Each number is 500 + 40 x the weight over its row's rms, rounded and kept within 0 to 999. Layers, rows and columns count from 0. Numbers have three digits each. The size before them is the row's rms in percent of the matrix's.

# up: layer 4 MLP up, 512x128, rms 0.176, rows 207-306, columns 64-127
# down: layer 4 MLP down (transposed), 512x128, rms 0.176, rows 207-306, columns 64-127
up207 101:537505462508504423451501498513492563485508490490461408525458468490510595427550489484518494510468523493525475410421557474499510392508486520488445521457490520514461536549506509578478543550480534
down207 099:410529551430503424504515527520506504525495483583540501581445479551533487568467507464485556520462555485441475524461506472447505557543508472504542535473457484489444475563438460502491534435493476
up208 102:492507407569498494501430537476479539561522487508435513498443536477467491501381492493443470436546487495472579497558488465541556496456479479494545518518494562448482514539536530495525484505529449
down208 098:567547466462469522437563544544499533511556541447494496461559596486495497520503485502588457475521536458545417522464520534493481475485492480481426520544443547502464572503502528437571530452572582
up209 115:506533562509467477436452448502517560451506545481541466469506456473478551463492474581451534486491471526489516483499477510510469501540480511511499510499494460455551512520566512486514516514588398
down209 115:477497515440535521500569434558441450455494489525461535518565524503507478524471527556445512442455462491480547518466461510482519499596484547552528508459564516481494486512460495521480541500476446
up210 097:510396490500468512474493479506504550498562498460542508496524520549545487460510559463506467520434470489551460543511476429456504475532524516522440483557514494444478520495472484350530514455445460
down210 106:495445494530517466496487537481501527482516434533460494456517577531504438482547522477541497526506559561514496509458542436513471505522504480452478480498541508455497508598494474430435464477417491
up211 096:542475538523549487492482526533478435529537557473453431523500514417497530505556493541439521556500575525459435618481451522460507478464502583523536538568413528496535557541509466618569469502482472
down211 092:490561479475513555459432486518507421452528495468549457463534511552499477520483521473514492459490469570471488540513480475513448499568463481425496512459472532506447445490484407491512533520507524
up212 107:458464482565493532484489427504468518491565447544526479490522399437573534459454496553495456502532508512472558515524465435460476503501409521513505554509531488443519526493506441467481458449454429
down212 104:468562568433501513518556529470482436562491512551475529490497480590530521463547579527464506429495508545486471434485519521467457513470511500484500373526549567443476466461559519502515500510442528
up213 105:531563545487520504468520486494527480486475461499464506440448535521478523528533483484444500449419464523500532454487435522480499533466536485475500508464467490468474525544435550473516523533513453
down213 104:543488518441497588598537527460470543595471483495471534448507584527521548434504505475516491560517454468492493466487515515454467471492501525463483457454463491541507504543467495531511522477434480
up214 100:490526545504513484456500492467526481442454478493597530432475451503491516532439460541495482512527414552478543572508535533411464472556510558504555494488547446477556509415508474502501463470525487
down214 100:550508475517501481488468614487486487491521520412533495483437489543562479449487517492533499463483514510541600479489520440469512512513473458545472486455507471599505494486499488529563567553482486
up215 093:490484406500509460477476516593536553448539462514566565510520431462447517490501527524607517496465425489499491544529539482511468494476442531529530451413615467467524525496495537495552526511502473
down215 097:490514494438582541483482504393489496531430520524520518489510498527479516551549460449566550496399506569529443491536445514531407562527549397435507516452582509530445495535510550486474517478525557
up216 109:511530485511498494484469395584539489482533513420516513572466535432469454468549518541480505533510525489528511430500520532499541504485407437537520462493525527513488543468482509496460440561492479
down216 102:540503459449507508494501534537574463569582535507455514519443503503514479476528483480528501548536521561468537501512449432479475510450498510481437523573502455540535446521498525392507526492448461
up217 088:488417505450465465528525452542558529526512486446563488505474499538451523471463421490469428470487515520497554512485550577479479486477528503498477462579581500575536431458484580549520454519524498
down217 085:465486477494538500425469495471461468436497454505502532539442480548519417542466534477503502504438479481499434462469531527449473425496433458509573464479501436605441501672460551530510523465437481
up218 100:512432492558491517555471537464511477472453450531436540420548504470467562541532475555491550529482470557489497529466545542468535536498522497471453491499448499547419548599488463402444506480459476
down218 103:513453508552536566528443493522514515496473500532413452507526490514516487526478426534507409445522449537515575482486484514523575498501434459460534544473486476476489489503405480558464559553448498
up219 105:485487495488458544516504473558456526431521536565505483499444556485531498548490419547470494490434519500524451489491540514537548452490548512499578542538518461509536520554515473547453486501439556
down219 102:548454541480526477468469502474543557495522478512496531490502451511485462400480536407535470525530452466497488531519490452438553470493486557486497547538467526505483527529471480529529410458468421
up220 099:453479513512552457496482520468534511558502545554520467560494574498466513497531475504523536464473534568488554501445570478580481503500538477466498533448411556512457552552511457484448450453471561
down220 099:553451526532512490486502405487480503418560502438445503495466454467517496465488544404474550542466451580479510584497474468467426514458491520522507531512554450505530451497498545448499495482445499
up221 097:521514480452549564441473482535498502417486476539557451466444413482570539487488544516521461424491500511470510518473396502562524519520533475528516511526549534520544540469487575521511544538530500
down221 095:539501417534451445499522518543452494488512562476419535472526534502531499429437442497531474450507524446490463455441551455546467527574530504504435530471469514561505482437466513443531530551501435
up222 095:473521510554433479505505510541431585554610443525520479524433527448463517485491509459502518483506506497424530455505524483485493566522484456504493427493559430535470535470439482478514506456515522
down222 105:519478427610498471402510478445479494541527537465491508497449518512489472546494483466468529602506440546544550461514559538522480511612451520465560484589496541504481471473511523413464520547486577
up223 103:450511574507506511554544470481509482466510512583557480542518493512532470499502565467469544522449503487443478461509541519476539488496408537460504458427491477423503516503533507561459504448542488
down223 092:524530386538512553478457496495574480500545542515480474501519515494404504547423463519539451524528509468456511569485501516464564458459513421427431594563506513517511558523489471467484468501542442
up224 104:436498551486474523449442524499539541540499452503513559546502446467472494485529487571464442497471535488479484415413496543492531492527517529478488463507436543466508562521493484509548537543455427
down224 104:507477509534510502485466443483505507513485545540536463469448553549608511424456426541464492456482507498519498459564483504416553465449503561504530479499517521523546448434501495509479454528506436
up225 109:482487444414446546487509545548509551500524467460498470538455423416489552502505458429507519529492567532496444436530522535553494457530492490491460481449475482506503420573572478472485510528451487
down225 104:406544488510420491491458478531517552468434524508487495494582526505481507507505603515465539529572482428492464559479392560473524448525467470500521596416559515507450484570488500565517447490497465
up226 096:479471466492544488486447403530490419449477485471547480467500512456482393539439476495520522434457481519531525593567550457530473527431480486473522492531497453511484502494510521531553517509484487
down226 101:514555516523469482433448501496475461508412453471467470472489487554508507498501476486438562473508496457485429434508529438446466516530433530521445446437443505477510450467500483495471441527528424
up227 107:517454449530401361529513498539507438510474517516553527499430552548429524554538463467530468470507534534477472501493488516508456452451574503481464572465556454453538478479514477471441472550461513
down227 103:504534540516526527583518510438462537522513453510466492511483463494451479476489587525460505542511492496457574501476456480544512480480427504509584473446455472480465509530442563540459427427477533
up228 111:482511585434483533542528523491485534521435485459471485441439440454534586466462446461492466510484525497502573505479429489521494590489484526456480474470514441473495535519496512523530526487454447
down228 108:522522538520515528531493498534508513545509541496509496474496545421485489525496505457460528530587475380569479445509460410512507474462482521503435524555515462516547510531519440457447535432510522
up229 115:533541471455444584497468487474505575466539504509474554398464495531493471433602464483410527385583439521490479588507500473497455515495580504482448434548496489519485508460490524503536440557528503
down229 100:438540529504468510568452452514530472499514529489484468510586461459530499505540486457442398506479537537457370416464445477532540536471537512449541510546494509498524447486484474470459460528480490
up230 102:494437432449506458477527455506528426523555490394472553476538546501525486501476574521442514484530434507554537529512547488559511500545451504516563458464521525481507475546507514483476461530485460
down230 116:504470506546479474539459488468539465530534481578476521519491524557548495526435485461495487496526501480508489544557526407508549479488426543502460550572497510517529494483440506500566431514468519
up231 097:510444495536489494575526480491457514521562419501565459434572525538545543545447461521429496529462458496503522466497450528550533469555513458503478546431474494539556501520501439536473469511472470
down231 108:601484462495468546460471439540499527529545476520544421472539486407489503536506542434429502488518538476502472494488543485472513456459511504497491566424492404525496559478559521445544473511469507
up232 105:558576545519488502473530501502564523510434504552432527478506527507503478501509479544474475499513561532472511446461484487463481439485434505437507453511504510538617527526496467509481460543522492
down232 095:556458520475513467554476627464465566491500483554529486458500558619464428515539484506482535496484561531502515479412542521571482514527413519485472459506508455527490497486544522506473460461475485
up233 106:491529521534484525525473539477522468461528554484533501408507538413430513530506471559499511515522452513483472505509446537538509560458490382477552568464504486455545532484497482511482529483585498
down233 106:428553511495493527519478487494481545505580504535490453470524515469472476488579539586473549497505505487485452527466439561527459528498496542445474498454440484437463470523521473451498417479480554
up234 093:494527486500515489598568462571489459548445483512518502488503497527488459438534525554478470477479448502588444592465495486510539542483532499452471391540442465539477498568505566445466452471425536
down234 099:497463558526480453545480495546453499450502468470404469487543572469394517515488438477540508498486513438572476454481519447537579531468512468490508540511470505489448515520520475528479505492462450
up235 112:549460532497459472497526500536504496526470454527533515496554477486508557448473497501508465485471532564514442552543519432471513464514538501469478502553458526481477496505500416410464519471527482
down235 107:518498463490554477524561497542480527476603452492456566512566508461503463501508498554546493569474481502421516491499531534515461523541494537425512456460525538457548468445474481480502524467412507
up236 094:588476489468601491473516479504520539516462535577509499557476472412536463451470497515504466429548473520473492534447544542508475514548465493487429492510483458571557559487515484482494503425504533
down236 100:432556447486473463511492512551525484555484487477497564429523407501460518457554452530541472553521493451517519476444531533477460547548569463466505474461457476483486512547423507437486510553518439
up237 100:531498504511431531556499494438504510520528495515523489519595460524483521610527478530515480526479478570562448541481530511550429437494473541473459475491516523463511532499485519513517459559462436
down237 099:540501514544438519466495461508452510521546526468501476530422509523455577486438503457468492467479445545579511570462447503452452549464518486577462551453488414488507472517477459420550559484524448
up238 105:461558440544517473476533521549499562491441496482500534540482543511470498481501441501480498608450534516518472454506542488474554457596509444506564493486503424511542520529471506514464563459553470
down238 095:549520520499520477516472421450581508509481534460500419478539424506508502477402505489512562464483450458447500512426469519479523488533468475553539450559436463541540539475525450499521490551533496
up239 094:541553461491529566480519536484517473474486515504547454545453584498580511555523413527409488456533571580520525501463546485430474531493512529535564473530508417498460477477436544503513461427579429
down239 092:493542422498485472442557573490564465513553518434488544450447554527525400443521472459528568539499494510501516475502504528522408510447517514484552486516514499435497410510529508557469496437496456
up240 104:504512482524471490492447419510519564429555465584433494461499496521472537472478511456471463569549516461516469508470487468579506445470521514523488493544544515474486550464467485511471514514457526
down240 112:526555452543535482527534499469465483503466505514566522561555436549503530489484574478532562544497527469466503551560443481527441465461538566461480548534549477527536486512522447482458494515503536
up241 099:459500516515496463487559476400503518572481519502507539486447460469521479444547580480482575467524488554456479505440462530505563505498438497508583515475470472553473526478527513440513528468517480
down241 099:496467511484550385468526550517446523472536556542513488495535516525527530450521549499511570477570508456476477477557536523501494573450457544557505525512482557457496469486480483540519557575447599
up242 092:495527448445512504542480472521471535470475544469500520512504503500473556438498585493549418494525523517571425557453482514573506510513595482489479531499452536584555534523509474449546573475438450
down242 105:429504519604507475540505512439507474459491533484491542508466509533482530448532561478534566499509493462507459479537547518494563581477529481538549555542584528509549466454511503561502551506498493
up243 084:537519452489540497546477515561512476494482549521535497481502542555486494507511436455482493548555521567537457545488475456466510446476486508505484462548471476462503454488581493446533486455532528
down243 092:553498467528394484492496486524526458478530526517462453496473499528549494506505453424571482499519470454500548424500495511518455435499467537451555484449616539454494545420451500531512507547509539
up244 090:521497545511532564524530553478557462506498467454455516464427508487526514448495469488469496523514461490456482496543433531444524501523542488517518536534546529552562583512495528540472452488458398
down244 096:465425504482462480475449545525496448436514352486519465494535503528563484501525513521474520513519438458509456516515476512536462446564452505492451537488471576477478498455433480407543495475509528
up245 098:509501475504538468431515506445520445528427401471516502518529532439562496552492588461512508484472524468487495552492480503506431471414513529502557467484477460504507593527460539469506505493502457
down245 104:474499448500503471520534513517500545495542485487485543455480562589544466513495471554462493482485537517508559516470457543420493467560594525530447452443485584477524403468433494503521506454477549
up246 099:424512420486577412501459432533515536473485520475515562436530503468509474481569525496492491458481497539424501532555540502504447538525508453482521503459470498529536523548411514452559534507513512
down246 106:457497458540466470500557492539501501474546497537479500537569523419502516423498442531416529427489468365487473517467517453480479592557522515481543533423493467469478529522549555522549489500480498
up247 108:527492540449557434499521543412467576558570497365531471472509476498501518456536448509471439495453500477487467456567479484587499432377493514497425501483502460478495515552550529492571566449526500
down247 108:465470449514505501549524476504535492524500576492558481452489482459501505516467614481518548554467518528501557459493496461502464523512449498484501443530508530522554439606422495510456525468445583
up248 107:456473505533542493546411467491480525482525522473478536632466423474542404444503531537428537511483479491518455467490413556541475483454491522463565498506540537516497469470420535528497427482446526
down248 102:544527483482502544438508500506476525519513514559520534502506499465428480494449521450472471454567483516476545494473489504485523512549515543491492456531505475478490533563533406521541549450514493
up249 110:497505532540499534464530397501416544587505517511457510493495503453486509496508501499575547507497522513531502490499538550514532419485462554554476460499491488477570492497500500466487445493402483
down249 096:412483507543499488478468502523479415431493554456496534448463437441436533504504496475578500510520490479509551476449460444486481557548535541515460452491506515469467506473489432514455481438573425
up250 094:523522484448522470462501544506534545576544561583584519559483532463495495526510498462462511499534483537530567393462516459601461481477536571462448493474519480520553491473436540486549562551512559
down250 086:553533509478517495468459544458515467524501498465595520543514505585496505488466483502410623503495476484498484514468469496500473491506472525461574516473444581487599501519509507506533523553523507
up251 101:469454513499497500489540465569518525456542501540566558495500486494497527549473433584496527522497478555507464488426456454553494520576577450520464472489470510491443530455507514533510459538467512
down251 100:489515538493510530505527542559389514558601560489529486461447462552555541480493547482485520457502463522454526539573520560520476494510499509475547549488483525542541477462547442514487540503450513
up252 103:534519526532506499478546548529533477495500454536549522486546473518447451502576515421543502527516524510432459464487447474512535483411470563503542513526487436514503554488451424534488468541450413
down252 116:467442493579438474507464474550493458483454535492537547526512490504499521474503498475470467472545597456483451547493484477494507483511546450442537621463438503512501521467523508627517486458473512
up253 100:486540490515541456517459499497521582451451540502497503546429550525506507469473484525517459509424511465453565481526572554448645469514505520485495411536480515525547552454514524495536502500436464
down253 096:478523476525545557486548419499509533496496501504566482488548480511456492531511552485483449498492508390524469450544483433421536486554432466500524505482496444488517512502612489545517465536506511
up254 095:536495478540514503419466471453468492459489498501467527519495496461514506485458544559457459517531516534580492506505496443462482515519515519486469438549537417490489536425465487499553495536527500
down254 094:583528528506527548520517467531479442517500501518568433449433488469410466451525507480543514570524470447465495465438491507512528455452478441491539473409482454487385477535472504572476472546476533
up255 098:532552429427494535554535489453494507501555489519477493482427492488489542469474487578468490550493444502595518551491540531475568533543476471509493539527495528504577446428465511503525506540454468
down255 097:524504530504475453430534419541539486437526442565452549510533546566513475552530487506461506486462539476580474501481526494472536513478486528502512597582557581503489535503537508496458536420414510
up256 099:495518457530522417494524578502531548516539505497520515470512506535494519496467493504561498484533616514545563475477525517558498548471548496455539559538501469512473544432538551492545463406468524
down256 092:462481489486517512495443536538598442436479448530578503472488484523468433519436501586459507415483483543515492559453491470473520419512538514413506504546515481494510443489495497529429487479508569
up257 110:500514479541582546509524521467479554411477513466477508448566477516488610477555559532545537468439496528495516497543498514539522475571473533491529475447514490440462484479579449500518508478412490
down257 105:422520497448503522457509500571480494466480483501529482504526425486504484507508528462469544510558486508495518549454472403498415517474497484494514474412528475518581427508482515546528452476521391
up258 102:547490484501502563482494546482532512498441456502566536498481478505437486494505563464501508471500543531505417481479545530537483467554579464473529487520517493491477552479488513527475482498473529
down258 103:484457543552519512534513563473493552534500504481454450445485451514617457445501544540488512474530475507578538481503502462526450517546446555472450516483442493505456486470548496440480494514494557
up259 113:464559521462535439523498554477579495517482498495563514496506556498512515584505503499490529532531468502544548451491552516483552559481485493456498449501482462510567547450521486511567477503509457
down259 107:543499447569488522557534470467441561534581497484464428519517485420494458491505534491478500544587456527479540511518578523476463522459432519512462505544501547481593512470500491488503487517525433
up260 098:530518501576495532468529494560448504539499457503544439553524517483506432492537602495510475541526547489376532510518480514559535495456488457463453493542487489489533564450518481466451433538426476
down260 097:497489476500498505470461490460534531474489572519474500415508479446419462511507476474584522502485460531525470509538527505483498478512532469445446491434520411554510532592460471406523522428554470
up261 082:580515489527511494543491511534455470456480499517452541632497467490554500496482492537523512480486528532444502516550507566503476457495524452480422504567530465533540601464498486482495518532501472
down261 091:493442390451499438488514502433474490465476476493490436520456557477464496469480483448548473496467517476514452404459452509459514498465579491486575504443488430510550484454500383469492556476566505
up262 101:446468577537604468505500491546465535521539459498482554496491479468399457459522468515556486483431467508546461541472527463512463534474439494496452541507575562619517508476523456525535443470505447
down262 108:492481472528489442434458510481482475526496516583518483514432487526453532501560477542501559524453491440554553532470415544566481513495439567459503493406482534483515501473452509484434529523513460
up263 100:535564522515494533485489538528481519562510452494459460492545508459603483436553498545550558472445541539450497577454442521498519469461508476516535495518504516499484481551512492453466493548487515
down263 108:510531453482467543468533492495499568575615507493491574497506490526464492497519497477523463517484462518409481500467446536473467454463491501543489477443444414541506555532601452570502521480487532
up264 100:490511531494529499466493493528524471468483449585524551512465531546580531524468474513417484500480496495621444453474460501503440483552446464481498501455487496552538556491512471498517494549559459
down264 105:498494483470555548447502502532520447466464517552418455469493465510511495519507492450508563445516549518475383537494529467443454540560528477517540503514479464484495574500490433470437501548503499
up265 102:466522451535539467565458502502487522443497548539461521538472492474503558557480469573505500473440530530474419463554536450502423501525530495438480464509539483486484474505473409578474546608429511
down265 105:474481512509498467489501495497507509421462545488496461520543497529494579487533474500452529489443521492459500480400557464498447502465520489505509438483580538500509503435501492453467524442482428
up266 099:467526521544450526513465533507423554479497456540474537534501561480489520485576558580534515475563531485504513460502480485484467487514437408549442438478562430488530525486503550525464490436576488
down266 101:523476484538518518521488576437554532485531502515509453519612493510565449528488567468531495473505492501536555485409481491419436526465525536519571466442581520506498469459496495501497515455508534
up267 096:455551516546569503447469487578452480479463555470477486529550525523485462522584515511488471542568418487530546515464535539426473445436484453485513529501475466535540515462499518528505437493524451
down267 097:491494465526470496520565566495541463505488416513466495530524544545438518474491557517426552501501431511500499475429548538576514488490548498444505415474510572495437514594405480422431500431504549
up268 105:532503542579498498459472423532510473471546433509564528466460488466450559465477546475470490428458519528510434519526434529477425507469442533527467503519530514513468510529476495533524464491553574
down268 098:477596581545465596519485486528513540542516540518608523484563514522467481462517457459496455458566509477453553520539501461503510468433503526464520520484471513506454471504512527490539450501461517
up269 108:550450537490468465522566523538481568533521546567489508522532505493494509507500537581411455477481501497553460485526480441457526465492553556528469447556554502546469486577420544527534477498494564
down269 101:496439483462475487498537509470510508468499604500496492496436469448484497518433384529569504549456526524505506479444512504470517542602542489446501492499498464470516439597531433386501532486502512
up270 107:466535472533484451506508552594523469490533460485503586531472515466451506481506492451490468441503508469524527499475493428513552509479490412496509557496502542573512524494421583553474505518460503
down270 103:550489537485476449520581510528580512437500487514468407490574450499479457510456468500442495505516446563486499526448508473590494515497509470431457462514504519466498505508480583493511455437566531
up271 095:464547485480550497528484558497542518514433511476479455498494487464532493448562573509525418586518533567460521522519565522498537490561500464489529545450473447488529508567564506459517508529423533
down271 099:504474542515519555543486483485544503559485421502548461420599421507459451513571423490515540449458470443479477473503473483490501469471495503510501495413528640513523478506512469521473462504553470
up272 102:546515470598477542499605519476494535508482492510486499508547518462475502525522497485492531476596431466528467433480491508496421521423544518533507465480561485464467481482460552459567434466507461
down272 090:470513544522468490504544486549500489513462371450518427478507428468515481485485446502462503492439587535536453520472408466515449457490577459420546459481492521463540493536514494454443526405533512
up273 105:546524581484615547486475494529501505416531459451509477465490481486496464479540483516538506566475457503479487485554508455466486525532487527449505495504414502588536513516471510599538501549505435
down273 096:505474502511490491580462480540500426481515513565426478528417537463565534569528517468435532506464508494533459564530489443549495507503468482513455486470445493595483552491533532543561498493387516
up274 094:419532566469546482498488558506522433557508500458506540468547542484422483501567484500571494460517498533501521434470547463521494540394497545506469480544523496496461496466562441516445532451465470
down274 079:544471522476492568516479525487503536492469521485514599536498508490510461480539506456547513497496482440540546510446534512527526418525449465462537543530536487492525558553383438491523440521443491
up275 094:447518508571496458568510539460486513518483506436548544462536500445464545450523477566543466484492536517579558555490551459491468523473442509478495434535510445583433434474559483524409485526489499
down275 086:545572505527468546426489419467497518450500528452512475530506513503511442512495451528469519462545500427551490479517441541492502502506417515486530510612443500508540480402573447592520520533505476
up276 099:479500551539529470540521459547541525529569446512492491513481473436502557410477539453482504530587513457504449549461535508430433548558450477468498490504517491471466474531496511460563494548529565
down276 096:500510503499494398433602453490477408442551530505478468509488546470583408454490473412497457505518495474502586525498513413483503463532531488559464553439498441489499478478526459541514514529439468
up277 105:473507501559527493548514470548509500524506407551439530476457471524505501520456447527410573456425494529500607519483498539535563568463442534516540444422475445472538478511507505555499569522466516
down277 098:491464518419435498439469496480515510524519536546508488551536507482513481489507467518489532536480497535491543472597541496377499472477577426557550528521429521471511534424454472458500446513465445
up278 093:502489546459528544499545457576459542457583477434527540527513510483428417566493479518482511527461452516541525511565481505439479557492576482499540450405553483443513472523567455511452467496491448
down278 092:565445509515516563522600551505371478472504522476504474521470627507528468516517461537522472458474519477489503552554557482464513516493487439527474495483522506497448438490471516559505543496460587
up279 089:439495512424489450483480472490445457479536510474540463515480567487483517449454484531545468507454493567540490477561571547578428491525570437504516541534486532541493515546539396516469436546510514
down279 091:496467448461585486498554446468477442473512479491495531473412436509565537450557488469607524519426518497490481447487514468464652520517502471454538518476523449529510604578493485475505480523528440
up280 100:529416431506486474416472505497515464510520488495502543458483475534505583466473503478464629445462484481512525463428488563472510437518540493493472455465388457466518525520525484433533534493528438
down280 108:483513557488508456589537559501461520514540483560481510510493433443552491496477525510465497573569453470537485538539579565499440510509519408512502520484502441415435442470481552476472460496510482
up281 097:522497484496510532472494485455462456490529405521454509451551505499513588515461471517504494560516512525557442475490409533485537548516545454473528525439481408432466486521523426463529495514506476
down281 102:503491435465547499469502458518506457482414450532551523467502428513435570466529536532515495491507533513457474506415501545444520507513502496464600364523559490505509495483465581475516492528495580
up282 099:453487498472490462428554513492502552507546463478507446511486498506518502571556552422571495511481564543543477557524503530452496527515446486466435492459501471549494526471520555489505500496431443
down282 102:534471455518473509555464409507475519531519456426502474484460557487507443462558501485546500464415540529514506483501462535612495537488493505552428485507493430573508512455520506405455496459485448
up283 095:504414460457483538540498463514500509534475504447473522503498545474523525544485508592475517492539534531475537486511458510529485521442553474579448537497508455429497558465507503458487433569550560
down283 094:401516524488478480470543503487501440461473539451568437597539455486499517436483525462491458465434524519522515461486566516497536530499439415517540461434441590515490598516509502523467550490488495
up284 095:539497478452447458463491451477440518501512521472526548541410473523466486492446552542465531479518516506537550408499465514508544476465473514587492493433537471516431473499499486466489530577526461
down284 088:528480477546468498433513523473538554483514544409489378456509484484450507528549472480563462566484558501463473510497512551399476499447481585522471497513487519462501522494541550516470502462444546
up285 103:546526526563515457505537391436493529497480439485549505490476535481501519469495513512499553512513493482445530447606480593552462542557559491456428550549543513490510534424522457570502518477499540
down285 098:492512513546575506527492496475443479436513544533496548476488497475505416456476525569497519487482394488514542496488463473596544474477514536506471482516467479607499554489518482517512505454524517
up286 096:425563521510525478477461475528507495378479509487526509558451406511493472434499491499507512554572536509462485513459558532509549544536491467525464542516468440440450538440472521452595498480442518
down286 090:487471540463502553546567476458489512526464575499455560469489483515512508527571437595573508525449473491573551455485521543593513581510539451542512518554497539472495540585511532527515558516496502
up287 098:487566448499494541477430522492506551503469464545519487501443526473592520518528521488525510484497535518437432569470595500523484488462475531395486537503499496514514490524545479562498514475520529
down287 111:452540482562549562507518418485509452519523534456554513403516507487459522592481443572558509458504528444411451517530432539500433495472498492475474567435484453468521594511554487457490534498426496
up288 101:556512553539459491443514499473501548511525506447547501516482475470521461439600553467512454466461446468471450486474543526563425466484531478524473527491503462430509536477529472481494491490556543
down288 095:489463561535486551501524418544509510381558452569488418464530432463531490504458536484487512511450499438523507565549498434492563509475473478539544531477486401540565497485497510533573547440478495
up289 108:563457473446495544470481503514589465554515491410515496527476538474501535493446531491538537454522490514464490428420534498543496529475462435504459444532477423452538516523478473493495487428550562
down289 102:505552490491592459543522444503506461513455486494569502504478542512554460519572497461455441498472532503498523432563514551441512516476469496476499516392534481496534566442534485579470562562478448
up290 107:543484525448485478465540476436441483589534435489532546500460481464485473545487516521451457433456494501556497461475496517548430534440416552511514489521478455506562515523475430512512527452529450
down290 100:478475442498486505520470558450556520484522496499544410489477459479416409527497529535521479498479450534428521447453524546483540593521539486466568490486448484415484532498495517500455479488564457
up291 086:570471531486560556572469445499480490529458462452506494448504537595456529510488413473581452500492472576510536516514481540572527493560459462450471504471522580420507571442540529503521516497461544
down291 092:530502484499490506374546445544487414476477491574508468488553464559481555474477509470472431536449496460500455486492490473538466481569502483527444498534530531549439506419480523478552526492503514
up292 096:516489433463496537483502510546488522492533458465475490549517499517508496440504535560392562460446501495523570495580522444507520575511589503429551511448483476428487495525571498440531488470477534
down292 091:435503508495522513519527453432479519539515480485473471458554532501547489451574506497538443547483491466489521482486473474546488435525418430525486496575538494632523493483476455515485499490509482
up293 097:458458522511490497535512437486491532490473509504568510444456447452500535463543494529481525498555561480531557473469510535524453490424533513545566515548429447507476476557578408539524466548546460
down293 083:507501489530517463489508452595469502503571444583456556484462607497454536584464496494470484514532539488483490548438497458491476506512403493538490454550425543432543477529429544516460489443538539
up294 095:493538476525556394542462498630516484507569500413514469553511533509526469537493579513450528518498526551478511517473513427510485526497501547469487483513455496441476576428509467565475469499470485
down294 095:504572492551491517512506526490483461535518481534541393536502542507516492491577572481532475561557441591462458534517423589502527458529456519526489468524503482533446471424494563518464509473472456
up295 096:482573545430515520524536541492620476514523571516477520535476471519549510505488510572467555515428512516520574545446559464543487490527525518461532461479529575538527558573485485533566513527511468
down295 093:493468458501477493473496501473515440492473504459494485466443491534435454484515475468471521473466455508472515549495492522467412485602537579523501527538441486456428407516469511492453551391482528
up296 107:498513478471467478509518544514492544585521493499499517398455419544438479520497581582453527490431522554512492491529441490511480483528514424464442557462473522501490593476553437483533574513579486
down296 104:495458563562431501494481530504512407503527555467456456438507548486427500493494458482514511570493496492423488491463518553524527527431490468508521491534468510466554501513457536486498454546432457
up297 095:533542499584479553529456448499517490517441495517486476485505530457511583478561491522482585504439560487530424592501443428501532519492459517493425508387485486529516536445475486522523509492453480
down297 086:484455571492414415473508529444460489494438439504537431515503534469492511496533505519493496527527435472506500426509450564521495448503490539470509513426497548501482533470426505556505513501451521
up298 091:553420462490520464525560468479510562511510515508433474495541577481479522487444537468478511476444507492464514490512504547499597467443503543483548574480524493498548609521400485543527481495449488
down298 094:496573525491517495418522477494491531452454466514491495501452532547527539529556533495417588479479500525500520511510418536544523499491566483474445469475519527511479432512505491480418478551490447
up299 100:519518492543502492519527481506487534490476575444499551526494535493452549508493554448488499481455515440472485408426492515507529398470471482511470492537525508587523437530514563494500416535488450
down299 109:450507483486515509445477537513542493500506523502474556506509410527502484510532498465537530584475482480541442452464491454548406591515491543576433561509460482473482572562509533454517487524485479
up300 101:534461510531499501488424499548473544508496542435583501462520553454531515423546460563493486496501521503470489495485433499436569522491455519455538458499546599501528489467470552559497499581529506
down300 095:521442469567510519465525527428468510545520443550523471519510455516553549491469493355511598496541478519496465548559518515548511458477492481503510462491468522466537502558514439490479510432535495
up301 100:523541540433523512521498427465538570486529511477578511571498458550465487473475555487473558443443458551429468481541564412505488460570482486485482531429500460471488544545527471463513472473500523
down301 100:508509493501474511424517532500580508468509568415506494552476513554503509509492510450522539559461543466502553521515522542552450492537482468489429463499539471468522406431462539483526524415466461
up302 101:536543558386510548527500478454550496506517429511523550508470457480484590403522475587482501476552527520477495466519536513498496457559485560514456524507521524481553485463491481497554420511538526
down302 092:440471528478546480584497491549539525526573469485484510429553557471507505524558474499504489531501602460511464469472457477449503515521564495529476617476550468577461496468548435522497494482514419
up303 108:576529431456569526462523524526519535529521453456645443493558547521469464511514487428431481547509482503503438450519500549503482477491520450477472539518581511454475464481430478561501451528509506
down303 105:511448511521494508453444533493483483507487493470483434574406518366546495512396495514539496460435447526555527553458490506519514554487428515474443454496493516492554467490569504524534527478575504
up304 086:565565541520501544516527573503527491460533505519462550490504495507479454519459479478446509494520553589544475469490553500415512510558562460590482514480562541458472528530508507508493569535469537
down304 083:538504525482531483479543556478466565497505536562465565495455461530512430574541506524501501445513555460570486526537523525513421437493511498517472485492424491553483589537570513471507512505519520
up305 099:589577548478526508462540510561507515566473501440475489519544505431511474555524512521469538495439586517483460487423501506528508430535483481502526415524426470498515559438464465504547507410491564
down305 084:504542557498528517493452523460525481537522482507534449485497432552471438513512480470484517502510487494500497513520527481513536485455453528487476540462460480479409494525495424436498440507405500
up306 101:492467454483496491453469489463466467511565454524541501515537518494469501475481407499499512509503537514537535453449503481494500492416476515493529543450485441533574496520503430520479450431540477
down306 106:539486500519544523505544523479519553522498530498471452542454479540473466459442545478533477577497488493500520529510538483452514506469481473438445414596472483496500461528454490461510551575496533